config.yaml
n_layer: 8
d_model: 320
n_head: 5
n_kv_head: 1
head_dim: 64
d_mlp: 1280
vocab_size: 4383
activation: "gelu"
norm: "layernorm"
norm_place: "pre"
norm_eps: 1e-06
positions: "rope"
rope_base: 10000.0
rope_fraction: 0.25
qk_norm: false
attn_scale: 0.125
bias: "none"
tie_embeddings: true
parallel_block: true
init: "normal"
init_std_qkv: 0.0356
init_std_o: 0.0442
init_std_up: 0.051
init_std_down: 0.051
optimizer: "soap_variant"
lr: 0.0108
weight_decay: 0.0
lr_head: 0.00846
grad_clip: 1.0
warmup_steps: 200
schedule: "wsd"
decay_fraction: 1.0
decay_shape: "linear"
final_lr_fraction: 0.05
batch_tokens: 131072
seq_len: 256
doc_mask: true
train_tokens: 409600000
steps: 3126
dataset: "wikipedia_en"
Each number is 50 + 15 x the weight over the matrix's rms, rounded and kept within 0 to 99. Layers, rows and columns count from 0.

# layer 3 MLP down (transposed), 1280x320, rms 0.051, rows 757-863, columns 256-287
66 44 53 50 62 59 23 68 67 45 34 76 56 60 47 77 52 39 81 67 49 69 58 27 44 57 56 63 87 35 58 68
40 50 53 60 39 81 41 43 19 41 60 34 47 35 13 57 40 52 57 32 66 47 60 26 65 15 39 75 71 53 41 38
67 30 64 56 59 61 45 56 29 33 26 56 46 45 45 76 55 81 45 57 38 43 36 43 44 98 40 54 46 29 48 58
21 47 53 54 75 53 59 46 73 49 61 61 44 14 45 66 36 65 67 55 51 22 81 39 56 47 26 46 39 65 44 32
37 33 17 39 66 36 70 56 30 60 35 50 41 37 67 43 49 45 79 87 62 44 35 46 44 39 54 39 55 31 67 36
42 62 42 57 39 49 47 38 63 35 64 52 55 71 51 56 44 45 59 48 48 45 42 48 38 43 45 41 51 48 60 38
49 77 27 35 70 65 59 53 71 47 33 50 68 67 46 28 45 54 54 45 18 56 38 66 57 49 34 46 38 44 34 49
53 66 62 66 54 24 34 51 50 56 72 64 38 53 56 71 80 68 67 50 60 44 47 45 45 54 27 38 56 53 14 51
48 77 27 27 19 48 90 43 49 24 76 58 43 71 40 34 47 64 32 55 63 37 61 65 98 70 39 50 44 58 78 49
38 46 74 64 50 45 78 55 48 37 24 73 42 32 47 19 47 50 43 50 40 70 84 64 46 44 48 36 30 44 56 54
33 49 47 32 37 47 52 73 65 41 72 61 38 57 48 41 52 38 64 32 28 56 63 52 37 55 58 67 49 54 28 38
98 58 38 34 25 73 29 58 54 64 49 32 50 25 30 61 67 44 65 46 80 37 33 30 60 39 39 47 31 45 55 38
45 37 35 43 49 39 54 34 29 42 36 52 35 66 43 54 71 53 61 67 64 63 43 64 39 51 34 32 72 48 53 36
29 70 44 64 48 80 62 52 89 38 38 68 50 56 23 39 36 33 54 66 73 33 40 41 51 47 30 50 31 43 57 32
72 42 55 72 63 70 46 56 60 41 59 31 49 36 44 43 71 72 60 44 60 48 31 75 45 43 68 28 56 45 66 52
59 50 62 40 71 40 55 60 57 64 50 53 83 72 45 82 39 54 79 69 10 55 63 45 39 63 61 56 80 49 67 43
33 85 32 53 57 53 65 54 43 60 47 63 44 45 50 63 48 42 36 41 57 81 53 42 42 31 69 89 68 54 51 78
55 54 25 24 54 35 45 48 46 18 42 65 40 56 71 56 56 27 50 50 35 48 60 68 29 47 73 47 64 34 56 70
50 45 31 65 41 45 43 56 39 42 74 56 56 61 47 69 56 62 65 58 62 60 38 48 64 29 38 38 64 60 55 39
60 65 39 35 52 36 55 70 26 58 36 79 30 71 67 28 54 52 64 57 30 28 26 52 70 58 41 64 38 55 88 60
59 52 64 41 55 43 31 67 11 56 63 70 55 71 52 55 49 56 38 51 57 61 49 55 27 35 62 79 78 31 59 22
43 59 62 59 54 64 50 66 27 38 63 43 61 47 41 42 41 51 37 48 57 68 23 58 47 79 06 54 71 51 60 40
35 69 43 49 72 71 54 50 29 67 54 33 36 46 46 20 27 22 49 50 48 26 37 60 69 45 46 60 49 73 61 55
10 22 45 33 46 36 61 53 44 63 33 60 50 20 47 43 68 48 41 64 64 43 58 73 45 64 57 60 26 61 30 53
33 62 46 36 56 55 17 49 83 31 42 49 49 54 45 95 66 63 41 43 37 60 46 41 71 57 47 46 64 53 40 27
59 46 43 49 60 43 64 37 84 63 65 50 47 33 39 47 47 36 52 53 56 58 33 27 18 41 48 40 64 74 78 76
84 56 61 60 58 49 41 39 74 44 49 43 60 44 61 74 51 26 42 33 30 21 52 84 43 31 58 66 51 61 60 17
58 66 51 48 48 40 16 29 57 67 51 55 45 21 45 61 34 54 67 40 39 49 39 53 62 54 84 57 57 51 51 48
50 61 35 60 31 53 61 80 53 65 45 45 50 48 45 41 46 45 58 48 43 38 41 15 69 31 36 48 31 59 47 33
66 63 55 34 49 51 59 51 64 67 58 44 38 39 51 22 52 59 47 39 54 85 57 42 51 28 90 46 51 71 56 56
52 37 44 70 80 41 27 56 66 38 49 52 55 60 71 74 60 42 54 62 56 47 36 72 41 51 37 50 33 67 28 38
45 67 62 41 20 58 27 52 72 78 48 46 41 47 70 52 54 73 73 58 50 34 49 51 50 58 46 24 62 82 59 59
58 74 61 54 38 27 47 25 63 62 74 54 36 32 56 69 62 23 67 56 41 59 42 58 71 78 56 35 65 71 79 60
36 20 55 42 28 56 63 56 39 59 41 62 56 23 14 47 45 49 58 51 50 37 69 48 53 52 43 20 44 35 49 46
49 67 58 46 53 50 56 56 40 72 43 45 37 66 60 20 37 33 48 69 26 64 65 34 26 52 46 19 51 63 62 63
63 33 65 21 30 41 38 67 39 45 79 51 27 27 59 30 49 29 44 54 51 29 54 26 60 75 19 41 73 50 29 51
54 68 57 25 48 37 33 75 64 45 37 59 51 52 34 66 64 39 70 52 37 78 57 50 34 55 09 68 55 69 74 35
21 45 38 47 43 57 83 52 47 30 71 29 65 44 19 42 70 67 34 38 24 28 50 67 40 43 70 51 61 68 56 68
56 50 52 66 18 46 51 52 24 53 41 55 51 72 59 56 52 39 00 60 52 57 59 44 55 40 45 42 49 54 46 43
46 39 48 34 47 52 66 39 41 41 33 80 34 43 28 53 52 53 49 72 68 62 34 43 54 34 57 31 79 34 53 50
24 40 44 38 61 39 51 33 35 52 48 74 30 67 63 37 63 50 73 58 35 27 71 72 54 36 57 58 73 41 45 53
70 38 53 45 50 54 76 40 36 56 57 17 35 45 57 34 55 34 25 39 64 44 59 73 51 60 45 35 31 50 37 75
65 33 74 34 70 49 26 56 32 57 50 38 52 47 69 76 40 38 46 29 32 38 29 52 44 27 41 31 05 31 68 52
58 64 34 70 49 48 39 51 59 76 36 63 36 60 54 71 65 38 37 41 67 63 29 56 63 49 40 60 02 60 52 51
44 64 65 68 64 39 56 43 50 38 66 60 22 38 53 49 66 51 65 36 63 45 39 72 56 53 34 63 55 72 44 70
53 80 57 38 38 49 47 49 41 59 64 58 76 70 76 54 15 63 54 40 31 58 60 55 43 73 30 46 42 27 68 50
61 46 49 44 56 36 48 65 65 58 55 47 48 52 47 71 43 48 42 34 55 26 45 77 50 32 65 48 65 36 25 40
38 31 17 62 61 69 26 32 61 50 26 74 48 94 37 39 58 56 55 55 39 38 40 47 57 29 44 65 37 65 64 57
38 40 50 64 58 46 42 81 23 51 35 38 34 57 37 28 50 38 49 29 64 44 65 66 57 52 48 33 34 43 44 59
58 54 41 57 25 38 38 40 53 19 66 69 61 84 59 59 38 19 47 40 51 36 60 37 43 10 51 57 72 60 52 75
23 37 65 28 69 42 70 25 47 58 44 46 55 60 52 58 54 64 44 37 50 62 44 46 51 97 64 61 41 46 35 47
63 53 43 41 31 59 64 46 70 38 62 38 48 44 62 71 53 30 38 64 40 45 51 64 48 53 57 31 71 55 64 59
52 50 64 51 28 28 54 32 40 33 49 34 44 44 53 41 36 43 73 24 45 72 32 13 25 68 73 46 46 31 65 34
57 43 72 73 31 83 79 63 63 27 58 55 57 43 53 60 55 46 40 23 83 67 52 73 47 39 41 45 66 41 58 36
69 68 57 75 57 49 51 57 36 76 58 38 43 52 70 57 44 38 60 50 45 45 42 33 32 52 58 53 42 68 20 66
64 72 56 51 31 62 47 43 49 69 19 34 47 85 33 19 74 52 05 44 38 86 44 47 24 66 53 45 54 26 54 63
52 89 72 22 99 55 46 28 37 32 18 01 92 78 35 54 72 59 99 14 27 31 69 47 67 43 50 72 52 10 82 62
41 53 57 79 62 55 42 84 76 63 51 12 50 53 43 70 51 34 46 29 52 38 63 63 26 32 51 57 65 37 40 34
39 44 65 46 56 86 52 53 63 31 61 53 39 20 34 38 51 21 28 56 54 61 40 61 31 71 48 56 55 35 60 50
66 41 55 80 54 66 52 39 29 73 54 53 60 45 55 81 35 68 59 52 71 19 47 52 38 62 40 46 39 47 56 66
60 61 54 23 57 47 61 60 32 51 56 47 52 45 61 31 42 42 62 35 73 35 21 54 69 54 53 35 65 59 39 69
64 55 62 47 48 34 47 41 66 53 56 61 44 36 61 79 43 47 41 77 49 42 67 37 50 29 75 28 37 61 48 51
59 35 53 44 67 68 30 65 48 39 28 66 51 35 42 58 56 47 94 55 26 38 71 63 56 41 84 90 72 58 92 63
72 43 43 73 42 28 42 61 60 50 57 47 72 33 66 74 65 44 57 73 60 51 67 27 55 50 39 44 33 16 46 56
61 76 44 42 38 52 36 40 44 59 15 62 58 59 35 43 40 42 68 48 47 68 37 70 44 60 94 76 66 38 51 29
20 50 57 37 33 69 52 61 46 40 41 52 79 47 33 61 53 31 54 25 42 73 45 30 39 53 85 45 69 53 70 60
26 64 52 23 33 49 52 63 35 53 40 49 38 69 52 35 64 25 60 33 54 66 59 27 26 31 31 98 31 50 42 59
53 83 39 46 26 61 60 46 45 34 47 49 42 63 26 78 67 48 63 62 38 37 40 63 48 28 39 39 51 66 67 60
43 32 46 41 76 36 48 62 38 48 56 56 50 69 48 40 31 24 57 40 54 38 37 49 44 72 26 75 67 58 58 72
34 40 54 36 99 50 43 62 54 52 62 38 47 64 54 57 36 29 48 42 39 48 62 59 56 27 69 58 72 58 18 65
45 54 35 55 67 62 00 24 58 57 35 33 50 52 74 75 42 60 13 35 19 28 66 85 42 39 40 38 52 64 52 58
44 27 43 50 47 43 48 24 42 70 40 37 67 29 53 69 49 01 26 72 42 56 36 27 66 28 60 65 67 61 63 35
60 80 48 44 40 47 66 57 46 46 65 59 32 68 48 58 52 80 50 59 42 52 39 64 51 50 52 54 75 62 58 57
42 49 69 59 20 84 30 59 17 63 56 39 49 51 24 60 48 40 55 29 55 66 47 22 25 61 52 41 66 53 47 55
38 46 36 71 00 69 45 43 62 60 48 36 71 44 27 54 30 80 50 55 49 73 52 70 62 39 46 68 48 39 45 44
43 42 61 42 69 69 28 41 29 57 57 33 48 82 42 30 70 67 49 34 59 27 78 35 53 66 37 58 54 71 40 52
50 41 45 51 44 28 63 74 41 44 43 71 61 69 55 57 55 41 55 47 29 68 51 30 21 39 59 67 52 36 48 46
49 60 66 65 58 29 35 54 55 57 60 54 24 60 58 39 40 24 26 50 48 66 37 68 53 50 46 77 39 30 52 62
72 50 40 80 40 77 38 47 48 37 47 54 58 47 44 49 29 62 28 56 49 44 42 61 41 45 61 42 59 65 71 47
50 51 64 58 39 82 74 48 62 37 45 28 55 67 43 52 57 47 18 73 50 30 60 47 44 25 79 42 16 57 52 48
32 45 59 64 52 68 79 44 35 57 26 36 68 37 69 80 31 69 65 38 39 48 48 56 28 56 58 23 56 36 52 55
64 59 45 59 55 46 78 57 52 64 62 22 78 25 42 71 63 55 64 55 58 80 50 36 44 68 27 59 37 40 61 49
27 65 62 48 38 49 21 37 71 59 52 51 51 62 73 45 57 60 43 29 49 75 46 71 55 43 72 50 37 44 72 43
41 59 59 63 59 49 31 55 42 61 52 85 43 38 55 52 41 42 37 54 66 45 57 69 63 49 60 60 42 47 41 70
18 87 54 46 19 65 42 35 42 33 58 70 60 67 25 61 37 38 27 59 66 87 63 50 57 51 59 60 53 58 86 30
58 39 50 18 34 53 60 36 27 67 52 32 48 60 61 68 61 01 42 53 75 55 62 69 38 63 50 87 23 61 34 41
52 62 80 57 40 44 67 34 20 55 33 45 58 48 57 56 42 67 25 52 67 54 18 56 29 60 60 49 51 43 49 44
44 15 73 53 21 77 52 44 45 70 88 22 35 39 39 79 39 57 62 56 07 63 49 42 61 37 73 87 49 31 31 62
72 49 74 59 59 62 67 37 41 44 34 38 26 40 76 42 29 52 39 56 51 37 53 36 64 42 69 50 54 51 56 48
65 37 31 18 57 55 50 53 75 17 62 52 65 46 68 07 33 63 19 58 59 43 68 21 39 44 50 46 58 35 63 79
43 18 31 53 44 66 47 29 62 67 39 63 86 40 60 21 51 48 42 36 50 55 50 50 65 42 56 48 61 34 35 49
55 59 56 36 64 53 36 59 81 45 44 58 44 45 56 56 66 26 57 50 57 41 41 39 20 58 58 57 44 52 53 37
46 49 57 59 66 74 41 29 59 47 76 70 49 88 76 39 40 36 61 35 29 47 54 33 42 52 35 71 51 61 20 42
58 40 54 43 68 40 49 60 50 71 56 84 54 40 45 60 40 33 44 43 27 44 51 42 66 34 43 50 43 23 47 53
61 35 77 69 28 40 18 61 65 39 74 42 22 40 59 69 77 23 61 16 41 41 47 42 47 17 60 48 55 94 66 56
45 31 65 40 65 49 26 42 73 68 79 66 27 42 53 34 67 69 70 64 22 40 58 55 24 70 45 48 27 43 81 42
36 39 44 55 41 81 51 51 64 43 36 59 47 52 61 12 63 69 47 38 47 47 55 67 44 57 27 52 45 51 43 40
38 34 45 74 50 16 48 36 46 39 25 76 51 54 59 18 32 77 73 47 21 36 68 43 35 36 31 48 29 41 47 92
58 31 64 32 26 42 52 58 38 33 63 64 60 53 47 73 55 50 47 42 72 47 47 63 40 42 68 29 54 48 44 50
53 64 67 13 68 55 53 56 18 53 67 45 42 63 27 28 52 42 09 48 54 51 77 79 42 74 56 31 50 47 51 40
34 66 48 67 69 49 77 57 36 59 31 55 51 82 49 63 72 80 67 39 37 53 25 51 73 50 56 52 50 35 63 39
61 45 63 62 55 79 39 40 64 59 77 45 67 71 59 78 41 56 71 30 32 66 55 81 30 77 64 64 51 03 43 59
56 14 19 67 45 23 31 41 53 46 33 42 30 46 45 47 66 65 53 50 50 36 26 51 63 37 54 39 37 36 49 52
59 43 79 70 63 25 65 29 50 18 57 37 69 47 54 39 33 49 77 28 45 42 69 70 63 55 53 69 55 36 54 57
36 66 49 40 71 73 43 67 62 35 65 42 50 53 50 50 57 43 45 29 21 42 38 48 76 69 70 28 14 53 35 70
39 51 60 36 45 39 42 50 52 35 62 12 52 44 39 64 51 60 40 54 48 67 65 60 40 45 23 31 40 69 67 48
64 59 83 59 48 61 62 69 27 68 43 49 54 23 69 27 56 52 54 32 56 51 50 66 41 56 35 20 51 32 54 54
# layer 3 MLP up, 1280x320, rms 0.051, rows 758-864, columns 256-287
65 34 56 51 48 24 54 70 48 57 74 52 59 47 71 56 27 42 32 46 25 53 32 32 39 70 41 37 52 71 59 48
58 63 14 54 59 44 62 43 41 29 59 48 74 28 63 44 33 19 58 59 49 56 75 78 45 45 72 51 60 59 75 44
53 35 53 34 55 55 91 30 34 67 90 49 73 42 65 33 41 24 43 73 35 42 43 73 48 60 53 19 52 57 45 38
62 51 44 61 54 46 46 51 71 55 55 54 37 55 51 36 68 57 46 56 25 58 29 66 26 53 50 33 60 49 72 71
56 54 49 28 63 19 43 47 81 53 55 55 47 31 64 46 60 50 52 67 39 50 82 63 43 62 65 75 41 53 38 27
71 58 55 47 41 58 57 32 35 74 62 41 41 56 40 31 45 75 17 42 53 53 90 55 39 55 91 42 60 63 56 49
57 56 45 31 34 34 48 54 69 80 56 49 30 56 69 70 10 59 39 50 08 48 39 26 49 54 41 39 46 25 77 46
70 82 61 54 26 49 64 41 48 67 90 46 62 61 48 67 52 36 79 49 34 59 83 54 59 52 47 58 37 49 59 56
49 47 61 56 68 38 41 39 62 78 59 66 73 23 58 45 58 57 64 71 55 55 59 67 56 35 47 57 47 56 66 52
23 42 53 80 51 29 73 22 12 74 67 40 73 56 51 50 45 56 32 43 73 26 51 93 74 33 34 54 51 58 43 79
43 57 69 49 66 57 57 37 47 52 69 58 59 46 61 38 57 28 57 23 61 44 30 52 60 59 49 59 95 56 31 29
81 63 51 29 58 64 18 47 59 45 46 36 56 27 55 47 54 50 31 29 59 72 44 57 54 52 42 26 53 86 51 39
54 21 66 35 56 42 56 25 59 74 48 51 63 48 71 35 58 20 45 73 18 30 72 49 20 44 79 65 62 61 47 64
42 53 76 77 39 56 32 35 74 42 52 47 42 37 48 42 87 47 75 71 64 64 52 59 67 63 56 60 43 28 55 55
44 04 64 62 33 25 76 55 42 45 53 06 44 72 57 52 74 67 33 40 51 53 61 47 52 57 40 77 40 30 44 29
59 28 82 40 45 68 56 52 65 61 42 42 62 63 76 46 43 47 48 34 50 20 34 55 65 49 29 21 43 22 47 42
22 26 47 52 46 41 60 56 26 60 36 42 65 67 40 40 35 50 46 43 57 35 22 23 58 45 54 48 52 68 52 15
38 48 70 65 04 60 37 30 66 52 57 83 54 36 55 57 67 25 13 54 58 16 74 45 47 56 64 49 46 38 65 39
55 48 49 53 33 54 57 45 71 48 37 43 50 47 55 53 58 32 35 40 63 65 35 40 52 51 50 59 49 54 42 45
42 69 62 82 37 45 43 21 71 57 40 49 67 70 35 50 55 39 68 80 72 39 49 69 51 55 67 55 57 46 40 65
37 52 66 59 59 24 42 47 48 44 59 87 53 79 66 24 59 90 51 54 55 24 69 50 62 56 61 48 35 53 59 57
46 68 56 36 35 33 35 53 45 58 39 66 33 55 58 52 74 37 55 57 40 44 49 39 53 40 85 63 15 58 53 43
67 59 68 58 48 33 35 51 72 23 41 61 40 42 64 53 32 68 43 44 43 50 47 66 34 56 54 62 58 50 40 68
80 57 44 49 40 44 57 39 37 62 68 69 47 37 49 40 54 50 35 51 63 67 46 49 45 37 26 38 45 60 54 95
52 47 55 36 52 38 31 26 51 58 37 51 25 68 78 86 38 37 49 66 41 54 79 53 52 62 45 46 43 38 50 56
29 53 84 31 43 48 44 61 52 68 44 36 32 38 61 59 34 33 61 66 51 66 66 40 47 64 71 45 68 59 49 50
33 53 46 38 43 76 25 95 31 54 48 82 60 68 43 79 51 67 89 79 42 54 38 34 25 48 32 48 41 51 32 52
48 52 46 44 79 17 68 57 19 63 56 74 49 53 70 61 22 48 77 38 38 90 84 73 39 20 62 71 62 51 43 45
27 51 40 55 69 41 36 68 33 39 57 62 55 79 68 49 60 45 62 74 41 56 34 72 47 45 13 46 39 33 57 43
55 59 34 31 63 59 23 38 57 72 45 46 68 36 42 20 49 80 57 43 41 60 33 60 43 35 53 81 55 54 45 61
54 34 68 56 52 66 21 59 50 55 52 49 38 57 37 48 61 30 51 49 73 40 70 31 13 48 60 60 69 51 44 53
68 37 57 50 41 52 34 45 66 57 29 36 36 43 48 58 68 51 65 41 49 80 74 48 60 11 40 55 66 54 21 49
47 67 53 74 57 81 27 55 36 11 58 59 30 30 46 32 66 57 34 58 36 44 63 36 48 54 60 72 24 58 49 38
24 60 35 46 66 38 36 24 45 45 45 17 63 59 35 37 68 67 49 53 60 25 36 55 31 63 80 62 48 55 40 55
48 61 59 47 49 62 71 50 69 63 30 26 54 63 42 61 44 42 35 45 57 61 89 58 34 55 44 59 46 56 53 57
54 56 47 49 55 66 37 27 40 53 72 30 21 76 66 87 57 34 65 45 53 39 45 55 30 48 24 20 51 41 36 48
54 60 77 35 56 41 25 55 45 27 50 52 89 60 79 43 43 46 47 78 77 49 67 43 64 60 24 51 43 67 51 38
58 72 48 54 64 43 68 37 64 45 59 66 28 77 30 45 52 56 79 43 56 51 17 65 66 74 46 62 41 19 49 46
52 55 62 45 46 47 36 33 54 24 71 31 31 31 52 45 60 64 56 23 50 54 45 68 57 73 52 52 43 55 48 34
50 62 41 57 49 39 45 59 56 41 59 36 73 33 48 46 48 62 39 38 60 31 45 37 24 42 62 42 59 39 63 41
39 57 27 58 66 45 50 50 55 50 55 41 55 35 56 66 71 43 62 46 10 76 63 46 56 52 76 87 52 51 38 36
52 40 60 77 29 36 67 09 52 64 57 47 70 76 47 48 49 56 42 57 42 54 51 47 19 92 65 83 33 50 43 49
26 51 52 43 80 20 45 70 54 48 49 48 23 44 67 20 58 49 40 66 36 53 39 43 78 54 52 30 68 37 44 61
53 36 38 43 38 32 52 40 51 51 43 32 57 47 53 55 49 61 42 35 72 53 79 52 32 34 81 48 51 55 55 63
64 42 58 35 40 38 28 19 71 27 30 46 44 43 65 62 42 35 34 60 44 44 23 74 56 13 38 47 60 78 11 24
51 57 75 75 54 20 53 53 67 60 39 63 36 66 62 54 70 44 63 66 48 43 59 48 30 53 57 51 32 43 74 61
40 79 43 43 48 35 52 40 45 55 65 54 76 54 30 46 43 59 42 45 37 62 83 47 32 60 57 50 66 52 40 23
43 53 46 56 18 52 27 69 53 51 65 48 56 65 36 51 65 28 55 58 61 46 03 35 47 63 76 61 43 44 65 57
50 55 39 61 47 62 39 51 30 48 45 79 34 44 62 52 51 65 73 77 44 63 39 27 63 74 43 40 71 24 17 60
68 44 39 62 59 35 50 89 43 46 40 42 60 48 52 46 52 43 57 58 80 51 36 52 53 46 33 73 60 64 52 62
54 77 48 34 52 34 57 35 46 52 46 39 47 68 25 67 42 58 55 35 44 16 34 80 70 52 80 59 33 54 56 60
25 57 51 38 43 74 29 47 67 39 47 39 28 64 75 29 64 38 61 57 24 51 38 35 42 52 50 30 50 52 26 62
60 46 45 66 35 85 50 49 75 83 40 36 64 54 51 20 30 56 40 19 32 46 47 45 53 51 47 57 21 53 19 56
42 69 59 59 24 44 64 43 84 59 78 48 64 46 40 66 58 39 52 40 54 41 35 60 60 19 70 72 63 58 62 44
15 61 47 60 60 56 17 42 35 35 52 81 51 24 48 38 53 32 53 27 54 57 73 53 59 45 42 53 50 81 22 50
46 90 94 28 79 03 52 78 43 43 31 19 47 60 31 48 53 32 96 39 00 39 31 56 50 23 24 62 94 37 99 28
88 52 64 44 46 38 56 44 38 23 44 65 22 60 31 63 45 99 49 96 45 71 62 70 91 67 37 50 47 52 62 57
68 48 42 42 49 26 53 42 72 47 38 39 45 66 50 44 78 66 53 90 79 57 64 17 76 12 69 43 25 54 69 39
37 57 54 49 62 35 66 42 46 65 74 39 54 39 37 32 34 41 51 39 28 47 69 58 44 35 46 57 55 35 27 81
64 57 43 24 54 53 59 47 62 45 44 50 56 37 57 50 36 57 59 46 44 47 25 45 50 47 70 55 49 38 48 34
66 33 46 58 85 56 77 32 63 25 78 53 65 46 25 27 22 55 45 00 50 47 46 65 40 77 43 45 78 52 45 50
40 70 92 37 56 53 50 80 28 35 39 31 68 26 73 43 58 47 71 53 04 43 44 26 19 07 52 44 51 75 90 31
42 42 83 42 60 55 27 51 56 25 27 41 53 80 30 44 36 44 47 51 49 69 43 93 19 35 66 32 48 89 58 50
63 44 48 54 32 61 40 43 57 48 62 68 46 47 45 60 59 72 73 59 53 75 63 61 60 41 18 30 35 52 40 28
65 61 44 86 35 64 52 75 67 42 26 63 43 46 40 36 46 59 49 73 53 25 63 52 26 34 61 54 70 73 68 50
56 45 52 46 34 54 58 62 56 81 81 54 62 47 40 54 46 65 59 23 69 45 35 40 80 60 60 41 65 59 35 53
43 24 51 63 50 61 58 33 54 46 44 49 36 58 50 42 31 68 72 11 27 36 59 36 39 41 59 36 53 69 36 85
38 43 64 66 75 65 23 45 41 60 44 65 52 55 57 72 27 47 43 41 48 56 65 56 58 26 38 47 28 42 49 39
21 47 50 33 20 47 68 48 56 44 58 49 40 47 41 61 49 38 52 54 43 29 36 41 46 42 32 44 46 27 56 45
45 44 42 43 39 75 34 69 53 50 40 63 48 72 29 65 23 67 26 43 63 48 47 42 42 91 42 48 72 52 77 41
44 42 68 52 51 46 59 55 53 45 43 73 48 67 73 65 54 66 76 72 39 48 42 77 37 43 33 49 78 38 47 67
32 43 57 46 43 77 42 54 42 45 43 35 62 28 26 41 45 49 61 59 65 80 66 42 39 50 58 47 31 41 46 54
59 48 65 49 65 37 34 37 63 49 19 66 53 41 40 67 48 37 46 75 25 47 59 69 41 44 56 50 57 34 57 25
87 40 56 39 86 32 61 68 39 14 33 43 42 33 43 43 59 32 57 50 38 46 51 42 41 56 49 26 56 67 46 64
67 68 27 65 36 41 71 83 63 57 43 73 28 62 73 52 55 47 80 82 36 67 58 62 60 54 48 70 56 54 59 48
61 71 39 82 56 48 40 69 57 57 57 38 61 21 17 63 41 79 43 52 80 67 44 57 26 49 52 55 48 44 68 66
47 59 83 28 60 45 57 51 18 60 49 38 53 43 27 38 34 46 61 41 64 19 69 15 23 43 43 76 69 77 65 67
31 53 63 23 46 42 60 59 57 47 57 54 37 52 76 49 50 50 62 27 35 71 74 18 67 31 44 62 45 41 52 49
35 57 50 56 75 14 44 60 41 35 62 47 51 27 33 31 53 46 66 35 51 38 43 80 55 27 31 50 78 48 60 61
77 55 59 77 36 53 45 47 64 68 35 68 71 47 42 26 38 55 30 51 43 20 60 87 23 58 55 41 58 47 47 48
74 58 56 39 42 79 38 48 42 31 54 26 61 66 42 53 44 67 53 33 63 52 46 43 57 40 70 62 41 49 40 49
70 22 46 37 49 24 67 81 45 45 06 28 39 37 36 38 36 58 40 71 32 37 71 59 26 47 43 46 71 63 54 46
51 57 35 65 42 65 67 75 55 46 72 33 70 71 59 30 35 73 66 33 64 58 28 62 54 66 18 39 65 27 77 44
76 55 57 54 52 49 58 50 25 53 64 46 33 72 46 57 77 49 59 43 41 29 62 64 53 61 63 65 63 76 57 38
46 52 29 35 62 25 69 08 58 38 64 62 64 66 62 54 32 51 45 64 45 45 43 47 65 48 22 39 63 56 45 48
37 58 42 54 18 76 32 80 64 65 69 72 54 27 47 99 77 38 91 21 42 88 41 51 45 47 60 44 41 54 37 40
41 45 48 44 45 67 52 43 18 61 45 67 46 42 58 75 76 64 46 60 47 59 76 54 40 41 52 48 49 61 51 29
39 35 53 54 33 53 53 57 60 72 43 60 42 64 57 71 59 29 58 63 69 69 57 55 56 61 42 45 32 59 33 33
63 77 66 59 59 49 22 61 62 62 44 37 45 59 29 70 28 54 85 63 20 55 75 45 50 67 62 74 34 45 47 54
40 65 54 39 39 33 40 61 39 53 57 62 16 71 66 54 66 36 49 54 42 71 43 34 42 70 34 64 74 54 58 42
70 45 47 54 42 50 75 39 23 79 51 46 29 55 39 22 49 59 28 52 50 40 41 34 50 62 66 18 68 63 54 30
31 59 42 34 55 43 43 44 57 48 36 48 18 56 44 77 48 49 59 67 54 62 40 41 64 48 46 36 36 50 64 76
47 44 58 52 30 76 35 33 38 42 46 26 45 49 43 37 36 44 67 58 63 57 53 39 45 56 42 41 50 58 49 47
49 44 47 35 59 37 58 64 62 47 72 58 54 55 32 66 44 56 42 58 42 67 53 46 76 38 25 38 47 45 41 51
44 36 46 47 39 57 58 68 66 36 44 43 64 75 43 58 60 17 67 65 79 43 69 40 51 45 45 40 54 67 44 49
68 68 53 49 53 09 73 60 37 48 44 72 61 26 69 66 52 60 52 78 70 31 40 55 64 57 41 34 56 50 73 49
52 42 66 42 47 32 52 66 52 41 29 46 43 44 16 65 39 43 44 60 52 59 48 73 75 53 60 58 68 66 75 48
64 39 51 59 63 53 58 62 29 55 73 58 58 57 27 49 57 73 56 56 64 61 49 56 57 45 61 47 56 62 49 52
20 37 34 60 33 35 22 58 51 45 59 53 47 78 53 32 43 53 25 60 63 33 73 48 54 30 43 60 67 41 23 49
62 50 48 57 48 58 34 51 64 54 59 58 39 94 63 42 56 32 59 51 36 87 48 63 55 47 75 30 48 47 55 57
18 48 55 43 16 22 61 50 50 40 40 43 52 34 43 36 50 49 69 63 58 47 41 43 58 53 41 63 46 67 73 26
61 72 63 50 50 48 58 64 48 61 46 50 64 59 54 58 54 60 56 42 63 29 74 63 53 44 77 74 63 61 31 70
77 49 62 45 43 71 43 32 57 65 33 44 39 30 48 37 52 45 44 81 47 50 63 34 53 55 78 13 55 59 31 46
72 59 42 52 39 60 67 37 59 41 43 40 74 78 60 65 44 80 48 54 43 41 68 37 54 55 48 43 70 56 73 75
53 62 50 63 66 53 49 44 64 31 27 50 69 38 43 50 72 49 69 21 46 43 31 36 61 61 67 62 43 53 52 73
58 27 00 64 45 66 54 45 60 34 53 41 62 44 51 72 67 48 35 65 42 66 60 59 65 63 31 80 40 75 36 63
59 58 50 47 60 69 46 39 48 35 64 36 78 66 52 49 42 49 45 22 37 39 56 31 59 62 63 33 59 44 65 39